{
  "vocab_size": 2048,
  "norm": "layernorm",
  "norm_eps": 1e-05,
  "positions": "rope",
  "bias": "all",
  "init": "trunc",
  "optimizer": "muon_variant",
  "lr_mult_down": 2.0,
  "warmup_steps": 200,
  "final_lr_fraction": 0.0,
  "doc_mask": true
}
Each number is 128 + 32 x the weight over its row's rms, rounded and kept within 0 to 255. Layers, rows and columns count from 0. Numbers have three digits each. The size before them is the row's rms in percent of the matrix's.

# layer 6 MLP down, 256x1024, rms 0.139, rows 0-213, columns 0-63
096:124135133163181181133153086114158142143175137130106122119096126137127099116176141119082093151084169114138091098085141174123093117118136155119097099146143162156104154094155142147163125152080132
099:122147137139128153114154135150127134167170168192094171086095143130148149133147129113124130134086131125102096170124205038099127084108196104138144112115136140079186120086193082124128168147066134
099:158160093168111174108168137053063166119199106121144137125138095135183143094135140084177164213107134141084140145096109140106089172137124153082179140097149129199084136091111050204127149173170103
101:182135102163068121083127102085132141156063101143143149119131126135108075061110162102185115125076160036135162148090171154161115148088198142099125146186144158158117158130117111114153144145133127
095:125111118141108174116141079149179116151127104178103105094110106118133161090127149099113142092093123157145132154150152114135143117098111081090129117092154113181131078114133116073071119168123127
105:163120137172183149066120097119154210121142110148149117110127153170136150112121125161123077113122144108112075118138160143109138170122091147130126105164126163117140197142099094130180111102156122
095:083132096113160166090116131186101115111144087110170137116101117134097119117094125107150167127125128063239121168101170103123131158134130143138129115116140134122083160127092156144086173137100135
104:151089147126160118183156125130106132117068184181138132088187214051167129160145136135147163117093125133088166051105123132146132163133094103121173158123130125198128096118103081081118130133081152
105:062151143146110181187149109134107111153041107119163105155164136150129132108079093144157136183219173092157161124118158085157135111107170076125067140135094151150100151131125148139127166161101147
092:121117115101101137112115135097124144095163111124150205156122151124175135155086153163163164100129129120074132155105119161108161113124153112116081123077105164136122114119175133090170098104076116
097:169141064158129131137177107121198138130150135045174146137148083175108099105154143114125118118129135142081161131145129134155123093133126079141100142168139134158097121151188144148113114123139164
099:183129097080147120136080138143156115099078133122114204113159199112165169107067081101125104152154140157131156098136118156107125077130162146182164161172105093046120074099114160141167112135167132
100:100148153185146162120162158121098118115132137164180101125085143148156109066135158134089160117134161109115141079153149184120137121148117082125103130115177135098126113150115087184128111165118166
102:161159122144117165077151135108070190059138165137207155112116162126091143196102130118104119096155150157123117168127133133142111106157179078098104115136081117170124163098075131103122066135110119
099:164148129100153166208151122174115078126192115129136094106174104130085124176122143115142121087127144088166140116072122109115126096089161097134089141136148155131121147168139171136144112141114146
094:087060158110160090110121122140153132151128125175083069152110108143129117200107120109113106118215083150128145121097166170082138134096067089108131160141197158135129132197122187135144103191089162
094:029175176155092118160118150111130094135082137137057125087109094158121119093141128150129134148178133095116154196118155132158117132138173088091077108086163100128105162101143152168129158126146136
095:147089084137133108142098163071137138201151154116168113095122148136142121095181125146183157177093128125141103123119107143138119189188173064098093156178152119115117177174079110142133101144142043
098:099105123131092136156106094152100116212093174061121080107087155122125104113117090151106164100133200170087182111126118154140141154192116122091096134105087148135142181120158095107121192151127132
099:107117139079129117166090157147159175069180121122115160112065104091162151163186111112104106111161091145169164137104127121132136188115157106124130145120127063091126154163154119138135105113111096
101:126159129042158170181078103153124088099054131188069049132109119129164122138123090124064149109041150103146082140127166146105120080156116131154087066100118087097134080150184148132137085140069128
104:131191172118142077125110113160116103130108107146117134121081127141107110150132141080092153134126108169127112138122154103140119123149116142152103141203099134183091101075052078071143163143144130
101:140163176137155119150209118091049116103147108189144127131138170151135138096089182156114163163176127084047135166158163142089051133124129116158166159089153144188117054102152179145091186124150146
096:162126121171124139115111166143082142125148070152128134167109106128123152205139149135112103088144117156135106139133134127090111079146126079124102120125137153134136146129167139160154153150130155
110:175137140190116070112080131134133104111144131106136107126111153172167144139159159117093161171126156182109138126141124122122123171169120125114074108127135104156207110155149132145096154169113132
098:126136152092153114146161143140078158134099178188155105159102069174135113144153131194075123080071106175161120121124131188069088132141126193185130104110091119136085133135077090151120077144099102
096:114181181065168081135142075114140115151173097073121166089152129076137163096088139115161170188094138151144131204150113085114119089115191137206124155116111146164173165148123134149098101151145168
103:136133089138124118133110137124092111123132134107181139161124098100127156077106108114107107147099194140155137067151156110098123117132121087119119157130152136089139110147169107082093071153099138
102:137112138068158193172124087105143167136145093084096151137078132122109145148154126157131121131084101073111106124128171103139078099155171204141145137102157106147129128105207154091123081173074141
097:170098098157152115067118171104127206117128173087158148139148140131111135159161096125108146159174155097143146174110102093129097114104106132121115119076125119149111147070124118170170162132143104
096:073101131104155213175115146132096100178129145142137144123100153155108090155109129108113131126168103127198104131151112126102188123129115140141192119144178145128105139160151134184169097133175144
098:079031114111100116112119115132171128196075136090146139110129123136136178122158119088125120160090137128081134133167171161119142134081100103143154083100105132102139146102083169121141143074149164
095:147161166108094107092122140147143129113096112106136098085166136121135121129089111089130155141122083158122160121057128162154145130128180126100097163090138118065101155156127057184120144111069157
097:140136162151077027125155088120134134102134123102129151135171102095089140110142077095154089120121095134118117125138109094162111160126103076140159107132171111063145155166137155134139172115100111
098:138113111164084099149185119091107151157129071090097117167171147164139034142106076130113119115122127132105130102126130090112151174154101147148129116190147095167137142080134160134107126135108072
105:098110056147155158087074088167139132095067164151181087107108151090156118090167162134050176131109132037138116111131122152144074097120129172081186116150147135174205162177089065135122141133160125
108:134161047101121115127177116147096158155156115120101161139108077128119118128112155156153112139103090131085157163132138197098186118162094152134123156118113140132154119147096107158161163112221123
097:085144126079139108108102177089131138112130123073172130153145119169087113138192137141164142120079093084084129105135158148157164162127173144147082156099151145196095185165101142166104183136157122
108:152183139166151134149119168099120165110103112120105102135135068115122070120154134101087127090053133152123121127133169166136154106119116093141172153126142136155135156159141127097153095186118115
098:170090144142103139132122057118126181203147116154148152148080087145085162153097128175213071098162095159143196149122047136148147096055078142084168164107184124129128195149146123172144139138105155
097:136040129137188136127125171076154120116099082147108084139071147158085111171065106098074090137181099088164172178131138126102145108180147137094118106133126120122112119140139131146121096160180100
100:163108105135131100102164146117103153132154116067183110104163097177125133134168116120110170177137156110117145099203121107130096150080149124130069146137172141092122080169090130147103118164160178
097:205100128130093141136148103071134142112140079089142112122128078146129100165097121109103154078112106120139208139127121102117116135140104125164088143150146134145057132126161187147124158144056120
093:143117128133140179145123131153180162124115101153113061205072065123104090087093122104108151194090083106114122118100146096146145164182145118157141114115130060150149141127088129115206080116097084
100:191116128113146119161159114090067080118122210081042101149157124177150176162107157145113111123135126042134131158130111095119150109068166167162095153088162132029172101090092119090139094083140131
125:161144186113076100180162172127071101110126165187131166137162144119120136110090170130153175127155109142098106113100133160120112195155101124171057124140135127145120073176171151141126122122135115
098:161154108140149133161165138079102100145203156151140117143099160110172116091135125156117170100059143154185117162128166152136138094090182168078079126144106177097145108166109113163140129060120201
107:137083129146143109102106096126136124186171154162085056138160091127133138151127135179138134097130154166125138171099078112127160132185166103042176135226158089132174146128142146076133118147134128
094:123149157164115121133119099118107182146113129152180076104122062136113135076115121140248150192138171087169102125150119125132129204097133109125027131072092130119137180106131125138115071094177146
098:093126159119156072112110065143162158143125150147130121165105167119096180122055098136115092166110145080110122119111132079105155093099102095134147105158098124093138109155125104125115072110149127
098:140232123126135187117116148091095138110094129139141100128137110079132135127131100122078128115140132125131114150146144130143169122169096116127163160107120078083127134163174123070120068153163120
095:139112113100079135075136087173063102151202133088146155190218047129139147125114135096152096191139115170133050114141160116150154144130116184129092194185093168134138113156145174171100166145117134
103:119168085161086120101100093141087090157173115113101092074054117095107178112089122108080120098082106075181098128110078140127127188126159202103135084115107109148086150076125132217055131097100131
094:129137104083086160144110113063078149136106130068091177141077089081162093135107089062147103122159130107168142186119069112120157087081128063124131137108151110155095153088179097099157165158130100
097:087134092118094156172151064132098101196117140154156157139132085109123129094113135113126087241095145121095173158129121144188083121112091157158130143130172147165072070118184102176106165185125109
096:087137128187202160160114156163177100122156191158192127150112142086122183178127143134092115141104112077155142105178139120189089110070169139150059169131123145091147162146100127130102187115116139
106:106109151136117183222096112074126141140150127112114108169152098182116118164119138133113107144109102158090177134156079121159152163169175116083184120132089153190122156145157140092089095160156081
096:158079137148144116138154168143120129103158127183146140090122113119086107059094116155130133110156151103097147161128170161149164170077080086094108069147095156142090125131067119122143092081157156
098:184147155114097162145135073054136164070101131098133140166107153132169138144170067116168121127130164097157094170161106042165091123105100155121175123121170114124131144136099115086164116105133126
109:115126183038109111114094143228232132187110123090129143105172121126101249115071107126128075083156056176108162082149108099171117083159129129127093074141051112136094152076122091127110145154090118
102:114149137164142108122062093111086092167088077138121097196095133144142170159159166113105110156143133174064132098192118058178127078126076122110113117091118133105122043102113037044097105074147147
099:151122115137132174113154137154093094112055153122089133155135105116135130124138154130181120176113094143087077110137130178167189097117125113082129100159173122124143181097115125155128132113154123
107:111151065184108148065126176056121105170138075151178151116138155101103123078145087161133059112202066182171175092175122116141095127129081142119090166156144156088092134151093098119155130118152172
100:118150192113155108095117150133114129193127128146201101146090120036209129079110117102113075131056144143109136070102106113196108134140151162099100147176161132129067153145113122037125078064177127
099:141158166111095131119114138128120120071109132153125070107152131152098079152149122113153120079159064139085080148116116119103149069170104100126130195080142149084171143115161134159195130114069096
099:127142092098143077127187115101088114133100172111161142099111134146161148137168180156106120122115116137153085188187116133183125112135115161191127091096109143137192188101063127115165138139128100
098:115166150086154169204061146097169169057110133143151110100079128190108143127137144071171113123104176106149138144163119109133170132108127098106140123143149120122130118139109131129141206109160087
106:141161108173185102063102138096086145133148117059116125131142158194145127074115093095131128172167120143104078098078091183085115091165168126154137065085144115129094132125147180133143124129152070
098:117099135113133131114097133142112141070077144105088122134144138113168032127135098153127101119129142104130082111107228153161116103146126164161087121107112078171116059079143102065082132138094124
106:119150124089116132120137121148088078034143105143093127135044144162134142150090110174056125117198011159071128118136146129105183092108200130176091146160114149086075113105113138098095106126065108
102:067152136113175149110203135095163124103131200124161098065133129105066090139103135124124199073143107134145095122157132192096121110200103118100190111093084172128172091116095098111157091109137165
102:183133074081060126134117133123093172120160097109141090118012108155143140109161150117177147121151121167120143089131168099077146167081110087167148169162126144124097154115103159204119185124093127
103:196145152134109145078157123142125110112159123109122109107092079172104084117171145139137137140126176145138213139099129121128195127121134167189115200110175116065147128132121121142127200146141072
101:104136112129036150117201113185109172145152148104139143102084152148090127097101092143078136057118139083088122154120105170109090189155083088133122097100120105113113128148153119096153140166111148
095:106166140172138184071117162128099134160114201146179077159128148138078121100113169096162096167150127072145115131158094052097131165153137110114163095089135141145139092114112144131157180161077114
101:116133129122132111176191105135155132182148147145120069176162127163119072082158155153128114126166131139146090160134135117121108115122123061174167173126086150153189095121152194137158100142148144
106:136144116144101095101186145137112137175183136129142123093146116096130093133107046116120118075112118122161144114112123146174131107133087115162068111143155106096070085093088115103149149074147108
101:092105087136099126102211165116117088136170091135059058063117161113150077147097189120135151124093128141123112163141156126106109131164126152187172102094078135184161035133162197135111094131121181
099:095157093138144158136119118112112164104129158079170130120134081131125082165116150138115122190130097052087129159115094145131133167182169155096054154255152089153171135134161175090098118173109099
103:194145135115135165181140131162089119100127153122156160134176163147146132107140158149158147058205066088077168128165132105099157146135123126097115146077114129180194148102152131043108098155081126
096:182162179095166124135134130137129077162115099127135171114170130073133135147090176138136159123173190183127150151152173139128081166163093127142038157108153112098139104112109079094105111119152122
097:198104062093123183174186173181127144116073126165096198107181149155146161148137087141202107063175112160124134132097156160074129132121121122078126126125079132124143178156147138154102124075139125
098:140124101098128157138099110121160140068114112110155156153169076117113149156109140173079125132163125140096173151102091141125145131174169128070156116124142102084144143163085107134149105066096114
099:122207188132089193212114102132119044128100141078133118171085172200092071135148137100138171116176106134138111170110105065115153103120099104147136129109183105124129068153206137147120162119149141
098:143091130119144201123125123209187114047134211143177149165150153116095133047104126110079154093062143099137099120089092116095065174139156177167153103141150174108139186145126130151094118130134123
098:077097156105087161149154098171107073164096118080125135155116142110124125097122111131218146146141165106165038155112108189142138179088147110103133149129106159143147127122103131149108033178133109
098:080105152109118151136138133148123098141076160155106077162079128134157077124095134130149065170151208148132046038084164077083123138192143143177083046121103137109081123118121163098110160098112104
099:119125088091127105103107139112142132149145159197139159121083117133137181167108142099119128105118202164161130104099091188111113092137092192146135108134105131096229138146097162134123093105092091
099:128150188160118148115132116170096164110152152138158118133179152148087136135131126097121084092060162122130175066117116106132150156104151174106126092133079116116138181133088077133167125141166100
101:114013126144153133077103164145151113115125118157093138071127121111124092126141116148119122150107108186138139177147110146099100045136104128122168134041150120089152150149166146096123171193032116
103:142131122099144199130128143110083147137144102100106109174222157139102139195126124119115148133132144164124170091144151110150108082129138135170118101124091150119084142104140125197102142150084117
099:128086123173117108121104133147108125148137093102108133172140123127118189155142132094141147171112116140145146048131094080159075255169120151114172087116095073146064170113123156191141105155134092
098:144096094152181156123196104124181111121156141125065218082130154141148124166127114186080130117093135144160138088176163135131059089077115111179167134156112151073199209154120134121127128098159117
098:175123112125108104118141120137150141089160110106071086081114063144134117176109131164143146117114037132155142098147110161151116139107173117106150136135150122156083147105105132182150128086132124
105:092124130098107095175123121079202070086131131146075144106122133156095140144107129114114116105123141185118181118089152147116137129138123164126175150159127134094114162096102117174175137120041093
094:132108164128123139103144185145116102171131072128179158207145138098125136130165125109177081166153113093169089110102080089092190093112053122155117092142085096151162115116171131106134113156100157
097:133101102165091211082131126142134149128157130159096154195175103130141129182103150126069155099041189119131090079098136104121166126099130111059131099105110162150098177153147144126135147141133100
102:170109112093140156092118093098125122143104124181084122115149106091169119147112140131134124140104112131165147147100162065142102136174117176097184192128081075104138100111069089115113154143078126
097:086148103182189149157130128118122166060105098157125140070095067124116163086116160132105122195138118087193103099157126138084182147089110166072121113157178062122137102087132102133084136108139121
100:113120094103079116117152166127158144185141137148100084161092096110104147124177164153127134183157123106145114130136152104176092117152102089096178121134149078135082160077085101107153164039183132
103:143179173098121150124086146158124118104127162070084101110177114136132141155104091121105130111120131096130091088115163156103145127055155067199115046132121156134136129143192138061187134079121128
099:100061118115075163097147139129206132132171117135111098119129132118165065097086063118043153136148141144117195180105126139117149143167147142138158140139147099137132118139162106123158055102165133
096:109133176154123101116117089129080079113079073135165164131107183125088138132117103107150132173200115118109108061144132133130134163140100080073174120147139130194140135115128122116140193146128136
099:124151161100085151127103131096129125094124091107129066176140135168085089103162105094096110153131160116106135174142134096098213103089099141158111133152133119101168111166105197147127092148169149
098:139164105151158097179112095111097112137154113100103153122090129118154158124084101166220174097127064170080127169120104116133131066083134166091198119037123132137088122104128097156132120127116137
111:076109115137091117082119124105141041115060099123112138151153149116131148077089139154120168156124097074083100045158110112135162182170056137076103099118176091148090139078104136049070112101127145
096:147106209156136082167143150132124137129093096187124109150103094182151094125129101119121104135057082147148112125156127145139134116109162128095136150179106118118105079153124145109104124072121121
103:114166113106136140155088173166156190180117100174122121123108108146117097102090111108114132134125189132189082093143132085114052117068133081147138064122150123082138083116119181085127112150131143
096:183079144163095135151097164142111162174141123116065142101091210090105117096078141126174137082112142109158082084171152154175093126090092109161195116098134119119093167193105181138084064085163126
100:092152197161092128179060255130120129115111139121132145157090116147081103115125171151133136102169094170151113159149137160089111127142151102098172122116169148154088063113148150090114143140145122
098:112091210093126085177110061180181125159114131117160121174131139148115065174105156157078137065100093149083150102149076130135129120168134156170153095192102156107118116151083144109133108145129136
100:134113084129090109145119158146199140054099122124178164104146129085148089073085094107188138158148079110127098105101093161072154104058096170100129160076133090142106149102139111098198138142133081
110:156148128142087099182137119188100125092091158213122126101143173170155142069108134100165145138158103192158129210094144125140123122087111180125167107120110069189128098120128161148162099095151202
099:109104063120107133171074136132121116086166159121144144106136128112126131148159111113131105197202163165137163113163113123099113143107127177089168134102108149080138156114074099109141107150197152
101:047182089130157139085106103161135119122110182120164109092136149192143152123151128174133115181097092093148153139170155167148144094104019116095187135139144150131171153101158090132115100098115173
114:127117139130125124116121124136109109128117094142067153177140109113143123154157150106157143106111140164110058184093099115058131093157096134107098125183139131128170111113194119080170119128113128
100:204074133135099128084161140117106093115123176160107159199115141146135109115080121122126098114124139088108129140134101106149169181141170080110122126099153148150134163150146076178138095135158087
102:137103132096107099116130079158194105132121119110128188177114095062113164137119149107089095148126125108100104130112159123086182058139146103145156178122123161152111151167126112102079130146134133
099:114175096120148107228088153130115133098097145099111112136109135129116189091146149103080120178103135090132126114106125075109141109160080131094141140131124147152109136182154123124109154149169181
105:099142170166101167081100161127166120158112147132137136152153129117164142155150140118103139157082138122162083133131123142080159188108154123128124117128126139077128073101080100126180162146108112
100:129089147126121146121118178053150207041106121069134086130165105124100107146157141147095146168073105130140121099113111171099152136101142132096180153147170160111058111180135129119113132033112155
098:181103113169179088099148163135161130145146113182142096128088159148109071127179104154165116117166135158132123098096129105179125238105098067102139085115116093054121124133115131136129132143115114
098:093170159111142173123167103111132117163184054134147167125121131079029135108145156107107151113169093167167131108125125107162120111159136100116106144083114135146195094081147120119100131143128142
097:209142144161160098112114093136102169109121167155121183129140111140098160141173127130153161145121181144114169091111117164206127058093179070105111103118079128143122128137143198091147106156000110
099:178056202157136139135109115202117136130155123157102148093156113097171149174145120112121122095116174072141167102142110177109162078157108184128125120126202116118171142133080149106115090081181104
095:032182121090089143145094172112205103103103112114111133146131171086121113198148117108207066138112089098133104142121155086108142149090076144165109136132154155115106123184102130165102110147166106
099:160156068118174111113113131162088174124167165103101133086178091195158162116121164104161153088051128145101098148140093175157132100175109157113201086069098181062135117141155131106172110154171129
099:106178105122109190125142072077091080092129148193105160109125096168130155114084092092114148171169173140091126131091183119129129151139153143137201150142108119082120150105113102100120136107145116
098:160129138158094182091185145110140088138115127103170119124092079119096159113160071174112119149175130139123144139139099121156109188086083113167168133141155157153074132104148141154135135110150120
099:160108146139127199113101129135149156171096117128140128130119091099118155171162144112136105166094178104155118134101149137123131125118198090160171127136125070126110119150130172036117078092105118
100:130097075127098126147141102130095128111147131154186126184085142066103126121135104117142165131183135099120139161130113124198148137063159105135139077104094103138127118111100099107141149067128102
105:161185088079183144149072125118176126170132101150161162081169098161145117198159138125147143121113165130156116165146128132121137132082141182131130133084116113176184080076117121177149162132094126
101:100116123142125138145145146144131196098148056147118170092159109133123110131101143112145136084165185115100083111066122116103143125175151131155152139143148095143120141118108126113106132146121179
098:125121142155092138151165099105131079138139135121106137116071127106141104134220139139127123124109098147117106132132112142119035130112047079071161179112127141179134127132095088144090136176078124
101:133116060161072114061118120127105164046136156114120083160124194074140164098141112120176124104092139082061163109097174185105134154122077126131095138124138121143110151152127175107101126128110094
100:118138095167149044074100101190147107126108179147098155110106136141112091100072118092100152146207147128167193098097155146116137144049100160179130120070144111140142092110144104095126152102168114
100:169055092132122098166122088096164161131133125102150127187095166123164166056104121099126092120142086097083107098104150060197131116148100132214089147132151135080105136121157136190206185132137139
095:156178130148145118084122132139137139143114174088118140139157146127104137152117148133099112042159100094074103138170155140176128121130120085088108126093135193146106112119126114161128130099120177
099:124180074075129121092120094164095112054066104166113105027208154161092186118110098095075127132142160115171107135162130148096088108083186082134109129159136122185135125141104135069092180120140135
101:096091155178120164128092174156134086093107137161123116110114162154155149046157151146139150093136063161103194128118104126124161136216091143148063115163142104060095139107106170083095159135132120
098:094209142130162112163105174113160143172190102130130187138142150099176103115083141173131145085096090171126132147091113120180125159077189060126126125120148150116130064127142082140162087128096134
096:182152140153149146171088193111126075159121133162110102105102067173128211156121145144138142123161140139142136125116193095084178157106186066142155137149150164153119148086093153172091176086115110
098:127113158139118167065111142167069128147087141121146118144086124101090110135155147112120186105179157129143108175143183168100093106118087156143078167136163126147177094065174167111167112227144150
099:097092104166148102144149171163153106168158116146116139146112141111114129121149123123124121028124110086199090151162149124153160136141145103165158122156106169114141137162068111182181132128106150
102:169129105170146145136113121130096083110122136085138065013158158202117099080091121100137135096182114144104107089128156099124166090117096124121096066130156146119130121084066072098100083104101126
095:173081141165152164222185162100122095149106096124110115108132102115175119138102127184168114134106088113147179125154082133131160143113127173153120100113100099113134120046100091157112137127114150
095:132117074118146140101115141147177121099158175125120177128145051123140141142149152099130113115139143179121104151108115081132140104147121091131061119107127142082121056129120120112127201162106108
103:163126174142150156170127118117145181197090059176145167092082119084114136113105139177179128127181118119126151116125086096140117114108114114142097144106106076084177174137091108151025072140172099
102:125190142129127093167092127146128062162132158202159095142109137104104150155120100084110148147130130162091164164092086158160111168153093124151088123106156163219127078121101061166114083133047134
095:135112142123127166186124112130095117142079143173098103185093130120099160183161172107170153093148173121136140158106121108054166099171182031109108075173182142103184112192137153097118158155076115
101:178115147152158081104090128185181145078103131040111083126135122142142123142089119107132116147096144170127153075129143124115057137051050148173118134146092169115149126112120201042128141142131101
095:080071113149103162112134201167138149126098178122098129104096181122109142137114114137139136141120149069124124138110091164112146106098149149127169111063067162139074126121147129121158113107135117
108:140080109080100108173113142121088118145064121166167139147131148143123110159074117118159154090095169086161180137107120126136076102127131152204133108138085106159088140094170191127080098144168138
100:092112151130152141147133155108117223080136157156099147110115163090155124115128116130104123108132154147158104147119154133067113154113097172157107177123110142105114136113117144178116130123102132
101:128161158100160036094097118139154133070144104166138143118188177129159100134187116122152183125118132141144144128099135094120139073169107078061116071118099146147161148163078179105112126096143142
097:111129101133102103157159166165205087145106110173174195162137107077111114130086123119080115115152090117084103142174115170165114158138142131119098169147145128125132195106093131103176093147193138
100:078119134110119164108150135140142099144177112165113111144107096121137189144130138137089143142138117191132159130165199114153116138120151126104129106115126153084141184084129037152113110183085121
100:126112107152128047124090141162143171137148124140124129156136114104151126061083153135150114060121112129137130141162143097136181156127167108144112165190182105055139088105157121103121137107121147
099:082124144103121104118169149160132143203146078109122185134078175126164151170125112121145148131136190096181111144121124187117086182145110168189124139139122108088139117104175155153124119173136115
102:122124087128163118144115158137037160101158147145186130134160142196151186138141125126080067156084069092105131149120105098071100168071120138100057174136158129121108115104151124124141122159106077
101:199145136148130144157071131189104143070081071142114082101129139122170165122111170115074123102158107181072112095107122141125159105128183150060142136141090138125083096115102096118137182132150115
100:130181149085128087136074128154132150183143097120073148098075114110142119114166120134139133172145104146116129146146127127177100118094146098163186163126100141102105102146164106117105116129147149
100:110122122178091148179137116132191117153134050131138085075165082164156197142159092129100145078196136116125174113151120125130183146133163124136128142148117098093130142103086156179140106104113153
100:117148104149136178106140113119118115141106109097139138116145164146110140187146076130099139078143096091132158095142113139083085146140074167115119101060143147117207105152117129150122158119141116
100:124132181158103108148147131116114134117122062151156132116119150122149138085165108150108137129147191125190168151155102136076059140113133113164145154202066134115162132146092167148099142166124143
095:150151127150131143129147117125153200113082116114127109135147125098123147137101108109095114128116103082124104192162085138090143190138134109112133108147182105168178093119107169157078123095157131
101:143082116142149176146185179188116141145147129100137153140099134094154144103095139125141155190144117125151179141131137128097155130133089163187153080124152110180152074115103130166138171137077145
097:139129113137166196158111113134099138101081148129107132105135139102092141098099150183111175135145134163149159119192123140109094084092152187127124117112136194102072137145133112124129175131108117
099:150120122149105196178098121098186120170115086107161176126103124073132124127164133135147139132157111136162120078149079109109185139129178190069116152168109084098147164110157155069091163156155160
100:114158122139169139130095144136067146121133103112141095142112144121105109097162153119100155123104076116129175124109125168164128200122114147115143091148136119125102105119118136095115128123153143
101:130114128085146118116067090155128089086192102116148133140176159118149141112136159129118115150081082090185106116120115121124148116068144141175151182107091142089143132139153129142160204183139137
096:105160143126140091116096121133081184118073173110116093108015115118167121109172156099098106125098151110116114128119110111150101116180125126141130133151129127151129094170169172128138131086192132
098:075137166141099103100104129103092164127118131157156133144126096156090074152199173157182086104196120215105121092127073147119167118162142146126102136102194131111125129156150112091161174141156156
099:128112132165115102199103115064125045145123186132148161178143109126098140150126102107124182043163128124142148034109123097118158121089152115126133112126139135141140114147122154095213121140116136
098:158152112174098134125140088110149136199142138153152186117134166137164182142072101110134132125119141145207195104135161087099129131149156162087136102172173079190144060156123205153115172088164124
097:148106173134146136147155138101175115164126139148149033206127148154130126100131185125149158180204126092196149154150128119120073159113142140175096143124092144185100134162139153126143161101076146
099:056072134111169147095115143069073109169126116167114108112131135080129102096143148150127120161083144185059070151151171120109115169160148118092110117147133103173044125074034194138130063095138120
102:095115106170125114134096127154162103118129166135108094092142148106063094109107139124159114127167186157047097098100121188103138116126087093101114155101108104121150112126115164195137064129096143
101:111160104142093167077134174132121105110160142108172108138123191157116134171167044127121115136125121223184138138154071119187139201130119113140176066113117120153186103103137103198154071143148113
100:097073127088139109107121144177171119050097172109206087123116130130041041153099142137156158146193121093105116101117129161103131095098144092138066236131124088160118131111200093108146137129118118
103:042173065138144175107141091114176131060151105125116163165143102095099093117142143126142125111109150129108066118131145135110103120124167090163128101135168147155129140121115120093183133131163111
094:092138114134117146184093147162072115100159114135064115158155127152099128115105155162098147115112172125151148079124195142089090222127117108086077167103119125169093091151120167142149204172147124
103:107116145171096043094195134185161124146147189119111065135155155110107145094102123088149121130145072101153159156091159143176137128136114068099144138141187076130148113082124059111169138096059122
097:159087170129125125075123167155127094139088136122066125099131125180143087065146095093120130158175092088160152088107081129162084122101174199112090128127117095166062130153147063179086187141138150
097:113118186128137076106080189107157137095105092153138150144133161136164156133157077120120145174130092136103162121090139092153123103161060099168052095099085157119147069083144169143091142078159120
100:083143200106155118167113106109140169094093132182113148098145150119158073104108152120130155145089110130145102110128171135208134098105138135138034158139136133136128123101111124094108097125131152
099:175182125112107102172110204148107116117089090116115129158092101137165111105126098160095131108144170115115069128117132116125149088102125129103197141148097092092116117128140114116131154151164095
099:113108148122088141119109127123139111159125147137107098105136103129118109137146118102145106104075118099122155109140131128132122102138077135137107182129128141148199139080153124144121150130103113
103:157144144103158121020144057217142152178144106092136108126149158112143135187155128133165125151162137071155112110149131053159157097188082119073149144154084154104173037141165072120112061180064108
100:139135123116111118113142104114171087131188164119137153162182171091078084102110127110099094089072093184125078116138116144108111147177113161163156138176188122153106160125153078149131095081128085
100:181103174106160087110126074097130150119147116102086110117104121139153157163115156136057140162125142124075132111133135122130163097131105097130125109149113124053095144146145161150059113135044088
098:094134181129146131111129164106120121115165132058155142125107137128145164147147095138160150109162092131111149112115107120152112209191098178176108150126099129208092145107150132132099134109140137
099:126095138100153140126164084108171067083136153062132133124145103096108093122198087068135108073124100156061140133126119107133145128133083123180101116136105102103119126084167089122174066159157099
097:119120141129142115131106067137108133187126126167143150121096151114105109121192127117149065059189140121155111121068122135114153124133172121088130083089088131135155153119194127112154142150110077
099:122132128145133086120125136107118142143145137123159100073156204115085119088153141141142122129133129104123116095116160159155096082116128174151159132123108150140192118127134086095098102208205165
096:153127128122134103116097157098144132196151135154131079094150158175107084097119129121150149103088174068114158123135174120104137115094143126091106142118077127097167109084146151103115075130148140
096:175118045094135133131135183111120147215121121145150146105198100145185079169110096145132142103120116121110106099114146117147062140097155090118218134090080153107149144151164072129131128161163126
101:092098090142136110135093122136099091130144150096113171127109088118152065142144146123130112125154182136120200083135114113158100159071174130098101124135110112090119104198162112114152115111166109
100:100140150118117126034190119115173127159129142060126151131164128107169106176146115151195099108061105112143126181131134145136027116141137178171145150175079161126129133101168131116175118102143092
101:125072132081150089131141125136146133115135131091101159144029099144157152091162117138126103153061176116165120183123145105141132143130141164082164122129132126097106161153122132113143116145204170
100:086151160215106121112104131105098161137118112100087086118050140182139086121162122128124075155228152186090089127099113127144153127137114131168171117051169107098139134171157171159068149049115103
104:133120053176150077137143114117116082081086141144144098142166204109133106058134150177079154125159069149143146168077141109113111163138066165149193138134161124178094130150111090161125174100132158
099:169154133116111113151151121122177142098106049102176142183133148191119122142088161156166153137144112144135106116148151193116097194109148175138147092184171206128131173183117137180172106128172154
100:128131156131125063182103112078149095116158117060115148110128151104165062190162117140133069109095087135132158162114052135128147130117100109132127106176139090213123166141142112107147153121112139
106:131127146105106107105147129136136101176149151133167166129129090177142044155144149163139114153144162140195101150136107178150116191112208124145171121112140072080159114105081117145139127124155147
098:111110123107082093095172123127165102167129143108112151174138105076125091065099144156110135142136153095111106141187083081148138104125174119103126162115138137146098095063101232151144082159164129
095:082146093143094149098114146143132157139125130150090139191138121103158173119230114140141140188159109123217153149061083153141146156126092136101175176126142151168122157111145108128079101092145094
096:141113096143146103077110087092115146127123134101072110130139166129125102147163109138177151161144141096122193123147120123242127142157167163124112100106118141092138126190109158155177122031136162
096:182137069145090105080115157100127135117121176135163154104067078083113154114114147140173129150095139068134070095162123088096140044069124200097107093122138117078145115084094174161119047125155154
102:058141150155096105109109172142114097108193188127125103120195189142095105140107121143177103147132164156188143175127067158138134137116104119119094158087109145143152145102131115150135170090132101
097:096140110123118075046129120151005093169144133115130063156148129093107049104060169160143094150114190111099138113133112140110129162115137106128124129159092158161072151126135058154088100143115134
097:096138136125162098122127152128111136164130097197101134047151117155125128177098138085078056182175105071147146125101097127126160117186137121093110127144139164146082132155147142102155136120119163
097:126123132091100138131145170084174119146112102115124110067090033111156162183117094150107148097117139158164116083130154145071145077148111154097117094114162104142111133079109131068138156159112144
106:136130088093179133144159125107153139112062167121106183167119141151160099109180070144069082151139132175112086141076090135102138120204102091124134135171136120206134115146152130116132167184157126